Part of a small language model's weights.
Size: 16 layers, 5 heads of 64, vocabulary 30365, 37.9M parameters.
Architecture: LayerNorm before each block, biases.
Training: a variant of Muon for these matrices, 434M tokens, 6618 steps.
Each number is 128 + 24 x the weight over its row's rms, rounded and kept within 0 to 255. Layers, rows and columns count from 0. Numbers have three digits each. The size before them is the row's rms in percent of the matrix's.

# down: layer 9 MLP down (transposed), 1152x320, rms 0.0953, rows 45-87, columns 0-159
# up: layer 9 MLP up, 1152x320, rms 0.168, rows 46-87, columns 0-159
down45 106:139147109125157125118118153148133166113099152198157123117141112149139155173093152101120164158149154123100096124155125131105127121143156119143154133139117173143131115133161134123098129122136135130147139090142142143156126132126119070077172151115134123131106147141106107139148126156127111170127092128166114142111134138101189143123120099126147115090109096087130100166129093133161129086138099106105139122134106133115152131162095096124102118106107114111093161153158147161113139112122130
up46 102:093093159133117179187174147161166113103135102101141120126123155103135115123141116122107115147134127066140134155138104152106096133127109108115115110143135130099145133179138096133130117096133122126133138090164139135119111127105151100133105117140065114110105117138185121163158110132171192119124126121137158144116120116138110095089189093207132113138181128129159126116126136140096124133146152129134104113130119150103122131150137132103145129186138105121131136120151110155139112110145173
down46 095:145149139146128105096090100104118131110142126154143144127144103132113110184130139109117196131166130120091096118094136112146150140109113124167115139129151143156145120129082124126140117169144103145111132101125144150159085093149128124153175166053110138136167116136075129090113108137112130135109130131089177100122152108153104140121131142128130171124120090108126157105152129145112115077128104136092141156115121120142193134108162111150099122141141152104093139150117087168104167165118129
up47 097:122147113127134122171155101149136149148153096125095145077130087127119093114106110122112111125126126156157098126108113102096100144121125163143134148126123122142110128118113100115153142150101095123118121135133186127117104164150105142139087101152151120142123139131105144159140096121145108107133104128100152130149104141159158067110086193129157159103121112138120181126145122102126157115130155174109170158127179194137131095129197118107143122135113111117119157100129148117135117164149129
down47 106:128120131147110118074108121109092130092102148145157098155099161151128148116142209154130136131158121109110136157174137117132151109142123126147119110159145119116141160128153153147090084098138157105127144125113105124114196146131085105135168116095147147148162102137097102118147169126059139157141120130182123138109148116131115164150145067101167097138150123104141087112097107140145119135127117093111108125149137080108155109122072152122102136141096135108202110156136111169119125130112139
up48 098:151129106091086100114119086149177143131136119120138129127131136137167091122133120096151121107149141126134161117134184123101118195131083125131125112106132145128170167124137135119128122147114157186145148117090116136158099136123131157109135157118121138160155106102139151095106097137125154120101135147109107099107101146157107132117164112146130107126133163194170127127158120137109107150093147100142095065114145124109104152087163126110132114193084130117115131131124140139164109129159170
down48 092:123123169131159116111127134117110136148108138129132121149130146129127166141132162139127165127104102120142109134136093139155154080138143150128154143123134114114133111127129103126114106125121109045087131141136125105103137132138132091113142141097127120114101141154118100115081135119128097093108139090156173149153141124113125123167125137110113133134124094113119143122107124110143138105166094152112133216128131100148145120148094134105135116081148129142153105152127136136075152117105104
up49 100:106113126148082140123153129079149170096120125102078177111146142156097131141163090148122098099115112151153147154130146088071166108087137117140131146148120118095134113115146147104132156093120106148129145057126164109159126089111137141093097112088069137092131113139174117116123157121135154141135135135118120139118127178139153104119137108120144110140106124091123132138095143119158158113101126086118123145162179111097167121130115142108156101126115109126117134108130141143094096119169157
down49 097:141170146120161114111109132155132139140164163144156123130140124105134127091091137118140134146145117103109136126130128117160098186155097123120124137116158135123127116150122154152155119106164157140168133144117118167106157141120084103154158126172155100159112145104115153130108099122128099099126111122151142117100127121148139119136056156100116114173134164131115108117162087162128133147144120129122126101081138120142132115086131107155100121133138163114188140135134077153140109158099110
up50 106:145102160104139160144094164151160138177116136114124098156134103180110121071112129096104115129160151113108145106133116134100132130146130131117072109154134153137132144137065143083134165106119114148128125128122091111132117150165133139111121174067150160135127163147145144114096152120146122137101101111085108120170095136117150139159131089087149099127125116090101148169135145135097157098116118130112111145180119117143134130122139137157124111128140175108145146082076119131097112129146118
down50 101:130162162163132127151046111137114146117108157168130152103136122109076112156128140105136131197108137113139147097120125164133133121110136119132115113143140135130113111130186082118119122136136115146162143159138138106109143140113133092147118172110132117169196169070158109122152120142107118114141178153132113112105127113141118113146139150167096165123146151109121143155167102111158139144140115137121142124132129146168163114119151152135102145098149129137163156132124123122138151164119161
up51 101:154075078112104099158152169113086137139128143086176134122130147149149149124118142116134125078108140158126123110115176150132109104118161145093137132125146093114044111124147139102105142139130089111123154113161146161122101161178160139123111145104094161134155119142143145104132123110120136127112137144132111112145141122118134134155104112107144076129089155192126099129106108110089136145111133122139122134138187134128077097154139126154151174151125144101136154138093182084111138120132130
down51 093:113169162122118138112103085122182094151136142137119094096109132106118120127171162117131137164151122118119136129130103130120139146148127131156171114114138173130187139157107078142122125112118180133109155146058122099129124079071123083162133130116128120116113153103084136128107085087115101099130137101138161133107102168185129121154123140161093164115130093092161134136156145134184129120115114129111132131132077101118142145099109123147134099105167142135136103126136093145143106128082120
up52 095:131139094154147138117127116117167103123122111148096136153127152121131143192123125147095106154100122109119141138113132107119104088159126131144111132106128117130155153114120141153113162155087108130136108158152089131098140131085113087153077098083129116131134132137135145142118140124122098159092115140126122148115153107135140133149134154167136084142104128168130107138117150085107170154152098144131101098165138154131126142124179154163147118106100136137112113098112114131094097176135112
down52 096:150138110116146153143107137140155114132133131142130174162122137086128132124156149107136188108160171115103129080137129157118133114135105130117175118117097118073124130099175128118142139117108122136121121165109137147107136116170127084141134137127098094118142170159131088089146098103138128139090076158108137157105153116168156132121132102139142132182146085129149167099146144129112138125118107120097152112103137107143147126118106164114124131133109185116127135104128134091102072111094118
up53 106:115149134137132132113118132105126153128152116107111138151158169149151149157152111076144140121142097101096125112093107125120084136159134136138147108136109178122106144130132108081052114108143135156109083171151104126123140091071150183119143159145172096131116139126148069125160121145135123129090121133174095117142133083117131134103112148142138096138133119137103120142133102136108092154104138110104129142129149165159138118092117111148111134124119098101106162131139091127131109121089088
down53 108:135144163145141111139097082095129150113138137178129096150130127094141139107141102103148041123121161121096171096110142106181115147099108122132098132148140185123133155096145140129117129110151058153115137117093160151130123134144082111146117094161088098081148171149141096117134147104119089130145119113120108097150093144154146165153160181133107121144134142078171137134106149110078098127125173129117141092107153127142128125134105157142174140159132138145100132130132087132112110079125103
up54 103:185162088139144144122141147145111124160132119131117121123158103166089076093104160139090132180077128134103080177133086122123096091118107128113123095125072154156131101121131094122127145122118126163137115142121087187130120101114152113125154112148127111112146095135115128139136140138135147139126133111110146081100113107126134093133130121144132156149145178096131139118158117119083125144090110128182164126125089134121138131167101125156121128139120148143147160150088130125114114151158105
down54 107:151109122104146164125106127120156123139130097107125121124133119135131124118193147102164151117124126138112160146089095107101152148098174150107127098125119097162112191107131133104115164083119103169114075123108067108135122140086121173105143124191147140136128119152106153117164150100129134133129102109119123113116156148103148164157140092120143131154148100116110098144134163130124153144114135138161139120114125162148147170158102163141098134107124107152125110117145107113118148114152159
up55 096:121103114111139102162166104137124121120123116151125089114135081150144093120141116130135108144108110157101120086104130092114148137126106085132144101156110136145149140162139156138117137126145159164111186134128150137126119165154163143145152131097119110132110135136136160129056146125106093132138133075125146113138119103137093075138147126125117153114120126122125182133121163146106185080091075107122173160105145139127121084102124123148140108119086128157141161141121124129080117156111129
down55 093:133167130168117160112109125124131141126139135114122128124115158156128153151145121153105131098173122067104142130136117138144153163084143144099111122120155118101097123095149108081157126089133142084137104131132127116138154118115109125114112085131131185120130097178108144103185124137145162112124122137142139099111108155142135134108083136106112112118107164166139085139135150137148077140150112092116080122142145107081079167168177150141143088161144125123115093155099145100147122150159123
up56 095:173145117129146134143117131154112129125117112122142175141162120122128107120146129132136113139167131119164097095121150156149104144133072125134151133118115120102155105125104140157138112156101133112129073169113126083116131137180144153154168184126091116140101105158117105136124085090144130167100148149138123127145125130114139092138179147138102124131178144134092125164121189099134126133117131149105136136179113144110116161105185129132105133157085097175123164139124097127164112161092085
down56 089:116066108088142149127097117152111141109120144073108133120126174172080164143099173128130119141168131124110141111105123099103138113138167137152136137166123123127155126099132168164129127149138088163125156151106150108119134165118121091136135156130116080118112063140135131127154133137120103129100123102122124123142111129120116105097125123112156109134130128129147147103087119132107126134148096113164146137063160151144164150148138105135130118085115125134128137096111134131121143117124140
up57 089:098084095132109127104126103102162134133144128141183150143177150103095136165125156130167127121136131131100120107110126135179128137101145120111127134113082118096126105100125169099078112124140159096153106099156126150102122102110159117149140152102134131139160111159125143136134166128130143150106134175129108074139137129103101159119138152122109121176134116088093112142165047132108117143139130138154087094130187103120107146133138116132153046111107112114103137135149129145119090122109111
down57 090:128138130089176151140120143127066147132105112075127060132072110122126115140163119144104096146148122161125125136152110128095121114155111117137146122145154116157046162134138101142135137146115154111125112124124145108154184140132132096121114128167155122111100160089138110125140141141141110120118143067121123163119128141130145055100144107123133155132136159154192157110112204132147169120115072124090161131137086138138154112113155177130134173133103112123140095129131129120145094073166147
up58 098:137105118151146131145108143106123202131161099152112127115076104149095150144122156124117120070120154171153130121137139124157122141109137140122109103112114126163110124087122137162124145126138148127131120116132138134136120090129128146123168138118149123126169087129107173126114123143136127155128100141112071160126133122122118107103098103136159156091169144117104138122145105121114139133095105158137117161166118121108162187145151117118168120107107139166079128105124111088152165155093145
down58 102:111156133158138136173111127114098096140152151100122176129146113154092119112137150167122133143122152101091135159176070136128131142118096120114144131132127112130107151141149105121094149130137195114157198157131109101112109159165102126168104096152097162126112128098126101129135157175056145097154121133130125143101133121152144140131153126100120108128120160122098111132099159090127122130117129102132118112088114102151113141138078169097126126129141179137117123147128139134168149148144135
up59 103:147094105089164108135103181158076090098127152127173133141135121124143136126191152107092161115119135110126125121141113195108142129109157119150137120163161113150162136104125139143111129078139144152130128133116095102133143120138120152086162138105114144116096103134143142115137155124120127122113110102124091163105097132137130120092137147179088138101145083128118100117135117141107116173157159125099171133141100119127130095125052123144148132104119097144116158146117121124144120111103145
down59 105:130148063127129155130114145116166178146072171123145149109114107139136127120151111162137124122137170125144132134112117118118151114125113097130089155088144081142127096162129130125123133104129183146161107135115117149086113117129148155096149170137139152125150160131101132113142128138132111085143130164108095101101109086135116144104145119118139144108125176152142106125103086082145126147123158098126145110128120153153146132135115100123146139112123057154136110121124136138122126132134110
up60 099:180119130090171130118093118123166138126129120093153123108125104149124111157123109149127176132146139146128135128105095122091104130130128125134141091114153131143165128145145129148104182124076130141058131106106141124104098141146086158094126153162214067147122111162140147086150112111154128118121129110178149097083122106117130153088084131136146087139154131136128108099145092164101160134092121112156118086155147138099144112118176122108158170166104132108115129101115106103107130089110128
down60 101:132159128179152117097113107148149127129145136140158079123137096132139104102122116074112140110058096112129141133131173175144128181203151106128115121090112099122097120091125112088094117124183121109154110176122127122165129151139114095150145132097110188110122143119130138138118133118158106125122116131153070123112181101076098088179120138132112170105127095147126123128123129127142171165163140146160098131112134120115147104130110125161114122119141128113111125153104148147130126156094129
up61 099:161143133116137146107171157137156124129055124101102185131148133149149101130119066109117127129112123138147098095109122143142137069146111133123127126122129081133114139178102161127128158101139121131143097173160110151146128099086141096191103112117127123113108105149146103123093093131109102114125111121125101145138108120159118098071139153100174120120120093137135133092172160121149102165104149165114162144137143123115128080086149123156125140108157121123142183085128122092134130126127114
down61 097:093137080144145177101112130109116159112153117127114103109067104104156145147154198164149165107134093138156139132139179094125111202136178115143111139143106135124166101124127135112095118138116162117120148141103151101079070179123105132094122148162159091155129127128091117095150147116140127099127151124135105156112130174115157147132129116124156109134115116139141125177084101159099124105129138157113122123138087118136116138126129116072111127161121119128124072152124118179126144105125148
up62 095:152131105139133130132138139106156112092125119113141149110124110132122114148121143112103082110128085114123143104120140106146136141116112104140091088103115107118100151125136145109134084160064102139173075159137134154146132145121087146144166123143132141132112126116124121121146093162117104110110154143120109131153131128142142142121168134117144107068128140165167119107118116109157123184110161161067117151097146145123124170110126087148096124157165166149134110124154172111151122177147128
down62 099:123110141135109124133113115109140136110077094147111126098107096102128163129133119182112109113142086165147122122133101111134126127150156182188134106138079147146137117089108097128145155133119127122113131114104088083119141107146109111116137125133115153110171159142110122099150158138165122133153106133168142089094131094117123105139066093139164116146135084122129115099153160124058146094103122117148149183152128131098105119056127156120120082158162141118149122100159114117176185117129144
up63 100:178116106158165149089119129150116105138156110081112133135143169124158120114139125113123129145146107150104129131170136139181114125189141160148062124102121104135167112113130170133168087167134120171095113148086105137110152139115154137130132091177119139140113142123155122142125102142097110123134100139114112112143141112112132078134096127131125127128106165125126133096135098088085108153102125118163119126125114115098160126135103154132131155120147092137119101111121134148131161124148166
down63 101:108108154128164130151124106144117096135140161129119118139181151110157153132127126101124169077123113100150134127170182114133078143122152127105153108081127116151110137108187123192117109136142112114163135100150143131121185123112081095116117179118143120138136073142120120150132115112118142081127116175150174140102125131160146139116116172143105100168147154109115126166100133148119129102131144117148153136147135143139125111145114099143122137114098120107123131127133107125119109116104143
up64 099:137130092090107116140108140110148137145176081113150111171075173128093148101129146152147116118098127151086146136100126136111096135128084106139158107189136122105141107102132139127138147134133095148086137102132130156134107115166115140099185119130136144092125125168134131145128116139101108148106121097150098104132128116162128135107164108105136077098144152126111086104098161117175150133087182107112153141187165148157121128134118153160136142140114125137162104105098137115151135125181135
down64 090:122124138146128142138116136148133174127112127116096124094170184168101087135163103101121110161164119144122126096175144146127127124098184137104113141129131156107122082141111116116136123112125107140117094139127131122132159140125147114116141148078146104144137174114158138098077093130129154108128125116146092174116143145103162063120098132133156144096131115133113132162149099198093133134159156141170074125056116149101157113132154125117132150135149072111109110183136129126138133132117162
up65 092:147113161120160112145131124158133142132128146112152075109124171110142121140157143109120100133089125132119145130121128118149127126139090105128141131114104109115127130112134154127060060134154115145071090130151121123104140112077156157111129165083119144132133162113125154133143115120171137113146112149152124153076129125124162095182107107148102113131103145168114165147097093118059132121167087100118137130158178160145142076118118101164143094111105152138077158114107160121139127130113110
down65 096:111046121101093157151110160120152095095122160120138122118105118153060154084115114113111144074161142169158118121145163130105149073132141153180114107122116131111161139137122088090165131092110133076131139121157130117135131162095144125116102119099155106117115079131121100153106137151138102117135143095114126131134124135112121124088137146086137121146111158136164118114157114178120119154122164172120093109131121135114093129113173157110113112137152137121131134155140107128080129121110174
up66 104:133106146111138150097152095153148144159107129127166090133106147127102119180138131072175104109127144132107133111157137119117075129118147114092134123112141121125157161120114130147108138117140142135133116111145148100141122152145114144157135122089129154116067150129146137166118163073115130107137125128128118117173137192132134107142142167118120153097127109137117120183134164118106098120175082129121131153106184143165122099106150120155133119110107141159127105145095092147143081150119105
down66 112:130183140121089139131144122100112122125104133144123112155099088137126143131146115101121101104090136132143103160126115158138144161108088125107154094082135129101132119136129115110117151108135109164115126087163151128156104163105148120114084145092085166146112122122102128140154155150086136130147144148136125097121119139169136127106134146198138163114114077172130110098130152134142081068125122149110107140082151167159169142112100146157156133123110159105095150149098105092118114085173141
up67 093:152137104128118092087141139087112094149086096106130119127134124129128180132117130161079170179181127152123085170084177124131127145096131172136125148153111125112157167092114127126136139182141152148120106111128141144163131130119145118138142194146128144149162118130147093071140162113126140115109129126115110123141103167145107148136176106099160123114106109157127138119154101142134116132140139164164124135140130128164122111093174155164106100111140123132150123109130120134098133113109108
down67 095:132169105129150139146162111134112141116109151122112106120162081107115120146126153182140140132131110165130123135137106128128125108129135111091119101084128123114152091140151143149135088137104131071156089147101116108136160146123110135104114068114140125140145108167079162155117168120142154133141107200125136108114127132117121123154096114135143151160138139108157109173135096134138159132119153159137138135127129108156085141123119122150123127136079125118107162157152132125107095104143107
up68 094:137083121151166107131134166101113155100119142130123166111154110109147110125141147091170140128112169156097051166131106167127168130105105155121153158125141147133137138125161117139175154169126114152142131145118119166105114094132107130084111087112104144093138088113114153139098128146115112141138164138114157176121117151155147165127124150104126141126111172158160120144082175137161137092129129160110165112123141122130101119071120137103122129119132048131116125150148120155129128125177121
down68 090:123123149137154155126099131158149142100129127138102124111121103119136140121094138180109121123144096120140121111181114127148145145177134120131104072153086141152158124159156097146109137091138135108087126134157114077128109136119107120110095159128145125143102106108143120127152152109131067119163140128146117114126161099121128133132147113100143114099147103143156137122158117145074136129146127151119127137143143146102145201156110125127117136151143174094132118122086098146085071099093125
up69 113:117130149078123144123150125134134155129141146141140109171120141106117145167081152130091116107101149133125140153113131155152129119120183168118122097146128149152115150139105117128131104095113131111160158133145121122129123143156109131122151174148125174131135134171123128103144123096127099148126101144177123152140131126143135146122117091157096132158141157110117094111143106112115134097152128133122094107129146126102167100123142139121113094145162113096140148125115096120164104131126115
down69 115:146159113133122112125142126146097146108102136085123187156106121088163098125136112130123136089143167123157109115162136160117111136148137109116135162185138098158150134105164147111103154098115133155097120116158131099142144104127102129159132115107122146132151145188137101134162149116119143143129106146095124134117119101110149115133117115142101126132129112090095131096135091119110128113118131142115119137137161098145158162140140136127142147130162125101109109129131135102110122116179130
up70 089:072123117119130165144154098137152157095104134115125165143148122132156063132093129119138121132114150149121109128145117089125165118093107157133133116116191129060138134096131140126151109091201109123118112141138134137097133149090137087148143099084144129092145147120115130162119122104121151113124128121131115145159134126079140144146111109164128134121154142155144139130121095131142131169123130090137134050174140132086156098116093110091132126120127126156111140091130092110155133174092148
down70 089:127129105131115132091139109126099076154143171150125100141137108134123165137144139138115131098107116138107120150146166144150138099161156140128126123180110103133126122116149117126158135119085112155133126136138114103143140135118129121116093127136136125134112119131127113092132134148108125080119096114137136100119134145147121108122103144106155118112105121174163130126131122099102136130127154166125148170131144118127058133150138120139128135142102162132120120162142107120119135095174152
up71 107:127134122125111140144115103143129160154145119119143126095098096137101113150183173139138103161133134092093130121109118151145068133168080130179124111171143119168131146144114180130138100134121124139153117135143114079107109153152145118132174072112121121134120113145124113094112125131150124132129104139133176081114098122162185137152155131116154124078128072121164131141153099073161109166112135132106106118148105115120114125131172129100110144171130145142148137158169111114127128139125150
down71 097:138093131130162091107148131135161129094095140136130083134135170088160139127115127086100153149132092132137095112126104141159134062088130086092149141168155128120095107113131112089140164101132122161120118154136129118133127108091115112107146171122109110104148128110119132180132094088129140115103165123148117100170122150093125100115169115159123097154093174141109140086103118128067185095100119142123145083095093123122105120162107120152117139106145135140111128082147172150176138118109117
up72 095:138149170109125128099124146132143147122143124104120087147137118125135105141118133079116124091107071116152127161163124170086129159125117156143129155142092120147141170129120133102118127178138137117129144127140155183131092107143096152165126121135145152121113097125173154107137107132133115120142116130103136133089133131098116106108116090144147156121118086123130109154114142098101142142136132136110130123130131129135109155138092131132112149139128136110118135061128110152115131167126146
down72 092:134126178149111110149130159122107055109153117096154146127130140147122133134141092123138175177114082175126110142121156087131124148145136108127123153148101146132125134134083106124131142086129133130134102118112113080110164091141119130120132143096147143071109096129134143163152135126152141106107141124135098132097152082117133091130129121146096130138186139132171121092155135139124121129117100136115093147109163134092119135124089137133117115119128155131147140185104119150132135134121101
up73 093:169106080203117147129138096171179131109179093066128116122117105156176113154129124177137059168109112155106114105165139126153139128125117104125110112126129100123119133125118092096123143146101159120091143151117127123128141097162121139108089108076119138111134117114119121106145095120117130135113120118079136150151143123160166132128164155102140115142104147115134115102166142174124119148135136099134119093112146120107118140135168111100143112140112117116156114126084106141139162092172142
down73 093:093134182079115111146172165107101179094072112183133181126131127126106146130113106115101159107122119141132131176134130141097142122125120148111152132083154133138117126125149124140118136079180139138115140122136095120158107190132116123151118162140135164140147118125119158174143114099158092131129074122198103117098111128124105098118120101127137147125095098127152127130136130094148100162158109180138141144130110108165135100136131154136091086140152103146120141084126163136112098129086137
up74 105:170163140140112132113093067175129146155109122081138088138115109154150122182106165138114137162151130138122156130079126107115125129105150130157118141130126115134162155136117140129109130149147108145084125129171151107072113145149102139154132114173122193107122132106107085137130116124130156114124144104174131150166109108147130126133097167134093117133090090132115145140132118103137141125137123123146179130128158147131164110100128130129071116091129153140137158140115133198133155122114134
down74 105:111086099112123133097157082156147126089163136118128141102144129084107092105103173143132121149125142093129093142066134131135158152109134103137144123089116111147128131128105132140104125112102161157145139129117137143131119145076140166105145151076124156161114117084120121118143099114103108140097158119134135126090066082148088105111107144088146106153147108134112120085138124119140148106092133152108134132121119145108138113139160132108131144104094110103157123143165151164103124116104103
up75 102:123123061099090149123111112145115144151148095112157111136208161148138146149127130120101096142113129095121124191119117109114121150093147125125076126157150099124127115109149091115108115191112148148154120144139143115104128147155134170195179075124086118159129127090135127149091142098116112113144116123151137122123135116151151109113112137099085148080138149160152131131141170134121103160138142123094129111136165077148130134110080150119092097155089104134125128145095141144126128160143143
down75 098:144146119152174141154149097112146104150133164132130121079095100151126122127127121134137146145120104134113159102149154107123154134157130146176147122121111140116071091134116120131130124116130126102087108179118146133158137119064091128087151163167089117113115126130099138101149127106151114138171095144103091126148079113147100115158141118144151105104160099146135136138114149124136108176106066119109120151094112124107170086099148061117135099129082103129099113161134139125149192120108135
up76 102:102119147101136102163156115114158111100107140098141156114137113141115117134133134122142105146143168116149130143138126143085156146175131138096132164137132139128142109049146121137136128158092133180155158120113138155128157090140133144149134143078151143115101060166173123108100147091131121135176125149146154124130155129189174157119148107158138100094123121121118127102142150113162093145165138117145133131152148192085103154150057159092090135112078130193106129107134110124132129135108166
down76 103:111116110159136123130158137117128131132162113098152110144126136050138109125131103094103131112093061101141141128129143095133129155096117136142140124155154161126101137083131166135133119110070100121149093136088111123108174125100158139127106105138134095130154159143119153091170114165187145105137133171150113120066145101125179139116122131158120130141086094144097116104109137159127165105135155163153131115155122145140147141143122129126142139117145134123137117174144098135138144120096110
up77 099:141137112110192165127129135112084106119126069117121117140115173145169137156131176110143106094142120057117121125105143127101130129120132121153133105135128080129133118112157151113143137081119148140114119143132100181120137114083109159148115126105105148099116128116143112134138113158084135112094107135153119135153109114144128121146148121091096173119125089130123116091126125123147098147141137097107089136147070095127154117098138134127105182123153136133147079107094122176110097136131148
down77 106:158191183107116104162098145154123127154150143124129156154095113119065128126100098152129146151139129103117121131154115085092145142098121132143186087110117134139173159109125092115139112076167114152134115101124149143165150125133139105120088107147108115131116169120136127136137174129177089117105104117131131129103107126149151106115120118158147114098124176128105101083068131123145128113067106161123138133177153120143092151124131117122144127112101151136095168134160139135075148125131169
up78 106:076125107137123136098112124135123152133123136070161134107129125134155147157084116072149091126137132146128105125111165098147116111178139119111150154086165094149127151157140146119128116139136135196139143128152119142177131122129119090095154131120166094117112098148175139132139144121100171108096133111097109112140108116122163182130131146114132124095096114140157141117115152100140140134117121096118138139135176126112162135131141115172141147168132109121174097150128085131122081116107122
down78 100:110141124107142086131117108130114123166124116160105122137164154133115142106169136101116150131104139125165079128126080148151144149125115147158129106087139170152114108128123114096131074135119170166162104113136084100110117143144134109179110119105076130173133162135090134092128110190131125129115079092096130153118160168131118129132125148118157111116151141145141097122148130106081128173130124174078109124151115083131146104164140122114136147129150142168136159094143138176146150145116100
up79 102:149143096129130133138142152167125130159161111143160097114151126102178131177125148145163130147109105109131128125124126146099105132100163160118137117182126132080166139159132094108164174102120107127138113121103072116118106151151145144120120115172174150183114118141129097093127054104162125182095161129123133096134133147115205109147119081098119112130110135114122121143168093114114153102126113125080099131132093150164105162120118120149132175115142103107159102140101136105155139093149132
down79 102:100125143119153113099167142140159146173108129115149116146133098173122113114138076114112159143125146118113153119164138115149126126178105128100148148109123126147134125166134128141118101113163176107103126154069117167097083140081130114143136136125135122130141130144112148151096142108095177149155120123179140135125126157096098145126113133160117140111122120124118116120114106126181158130145111110122156085154085106134120133086127153146140107135129161149125153158112154134107115146107125
up80 102:120141131147148122131123120136119100140136121152156172114130095148131073157146095145146118105090089152085115144075130131075119123135123107147168150126125174135103167155140130139129127080150118140142125120162157140138120136121154129136098073115114134085156125119129132109121122128139135094136140137146099101138174128114132122131112100141119144098148107107123129103135122163114096133116138159134182130166123089132086150150122105111143136117107142100134106159170145113147114123109172
down80 099:121097114149094183114145092158115161133107126174124097144101132118151183162070148083125124093130153062134152108164131120142119136133098158130088142143153067150130138148119121116142125153107114121154137111100163137111144108118127111162124179174109101121077121127120129146129120150155133141127105130146136138121117136113110112124132156136125127161125136144088130145188103144143114096087142112186121137132120137168161093118136116130100110133144108112108131096116147137106129156134109
up81 109:115138180122117079152140113126111125143148127109148137149126139115125092128169096176103102119153144123176146160162109138144117122078152141169105122105117177113115110131122116142143180154111160128131158139136123138138123122119131091117121141130169119163110172120124176096154091106138071134148152159136103098167093152106113095103162169132140080095143128132108117173105117114121110114094153149108124153121165142147103154131088124136137146107134143133160099123091089096152116155158124
down81 123:107157190123119074138140117162143168133125110139112129166113111120125126129158092150106127106152164088143135118176146140149128121131089094183142085123117136127132124112151198121114106123130160150128108124128119109108088113118122104139131142125114155150138115137146156074145119123110091107168151152155093104149106171143105127133160164161126130141158112126121125166128126123131138091119111158093131125140134099120114099097170133146120132155130110135136115104140109065111123118086079
up82 094:129110181112113173148136113104123116144116113119142153117143132164179127182094156114095096133118127164131096111161122118105107118135185128158146112133130156131090121115128143117098111150132109121141105096123075059110152153103111130129134131115156135097105154108111126108120132131117148144112067119125141149158089119106128139087153113151165087084133171123152095135132081111136128151148130104136096138120117143150157125090144139126095133152159127080119162132123134172144139140158137
down82 091:088138103143101090150121165133144160104130118141116129097152175061060077119159110111107168145142132151117098138120136132142116100145085129092152142133097120136129148152109141118128112109118176147156123135153124154155109116098122134139104160114088115129140099157111119151105128097139119095135155144133133162093154124112113118091093143106123159174104110134109132106069143167134144143121145148120108118122154107111116111151107138110127106100118152166160141110132114094122127110156141
up83 107:116148151119169162146173114109152097133120143171160099095103170142106141152120152115106140140103125178104110136106114146124148192117143179117082116125146145174114111165114111173129139146105115128096086125144070095162123121129126135117133080130159097122126152106124144146096091160146102183136132129108123138130181124098092117140139153127152135126114131121098106114106160121085110105165104127154107106114096135154102163101151144113115169106145151106100106113082118173129121104136147
down83 120:142083144146120128125111131149118107079132116152160094129139133116160173086118079108136134128133132161149132128118124122124099125104116113144119150112175139086113184121113123150129106114142145137122115134119122127137135152119147147160138149134108130122117136096094091114144146145151171139110165110163102154138125131093105093098136125121132140130136157158131114133108104143104131096141089122171110155129139149143198130127165099163161107101123140099109068094103111103133104101138128
up84 103:181151098160143099075199137122126117146169107110141137136150104145098098111134133129109119100136148114151123081142099090123105145111160173134135160154131136150147201162140139134130097133177110104122130155152150161109134161146107148161097155069149201136099103158110110117143116146151095134103139140082107124153114128113112132096137126142163150183149143103165142154129134157134138165104097149126126135132112146145140123104137095098155094140115102119098166135127133117103140119110172
down84 106:111104114088153126179165161096130134091122145133123097124114157108112140172116132152137116161109156116162100183135120156142124093135189151150102151152139110121147108135090131090156164128144162093153124130121118134110104057131152131152168108144134093129124116154116124112159121127140150108100159133119145155136173172103116131127106116166154123137098114180116124131186114111129136103156115162168184120125165162077105149191127127132126133091152102173129119134109126102126102132104107
up85 107:112094154109165106134164089113145135135112097127090133158136137127115061118132125129165161151125095106124120151122089143119124153124099126154119134114128159129098140112146157112130108129133121177076140136129116156102118117085110109137153130130140088144115130145117131152129107110125118124145107156189079105150116087143103140136181159145142107097116168089095112165160117139149134119123133154146092141128107156118140166122134087152145166127098164167149126115115118097134114127180127
down85 105:191152117153131113130183137134142117096136145097117117148081140119143122129116115175152143152145158116090154146111100131133147133116124103123075149124154105141136112121127140127123112132092116104193170168082108120123128085104135143151138113161171121088176116087116159138139077154171126120125119137169100139135116102151148115126145137118099135136073135136109133141101154098081121167105173115099112099157124165121133113111096085098139172147098154145136138112129127103109096135147085
up86 098:136128126129148134121119117084113187112148143158133124135095150128111094141127113150102114155153099118107162133181121073140132151157110123123096119126118131152117107091112156170142136149123162117099121117084164118168159140096086138113129133125168117157107112115146130076134158160082125115141112164124140117137124153084159136150139118137112121111112112147114111101096125085154138098099138115120103150124143110131127152160155144106115123113132111121108137128141132126147133121080130
down86 099:113123112151143129135154124135101128104142139147104166140124119139124131096131141114123116154131132123142118154146139138125133131120092083139104131137109158167173155139133139115160151163142058130133146128101157149086111128137133107175119103140130167135121150145105095109097122118132128153114153166108094140106124127155097161182138136138178157080129146132110129147120114081107127142094088117125179073103136089103103162081159180126116170172119103133119122142089132113119100180130122
up87 100:113144146101118142141118110090155107131106142132108163112132090157103141106114146136072130143149141138102098116168185115113079113134145168111140062128165124123116093130165122131107117070076147113086163130098155172120134159124154089101126124150142148136109141122137122071113103143089144106124096118113116090136105144164131123120124123145162107101104112149106118192144098117140102137130103171080168168128140108097120167098117161096088136097129146092117140135146158109153080130151071
down87 097:149112099126116146150136130159092159098134115089152117126124151119135140153166115118163141121083121107185135145123097149143147186117110094131121138126097147102122165149119165129149132190162130122157110124169149075130132106132122181173136111129099129107108107144106146150125142114163133126148124158154134123113140117124131128164142099129102118143137117122169126042126169114092173110129151110159119115169123152154126106130177117112165114141070101196142120151132123130109151125147194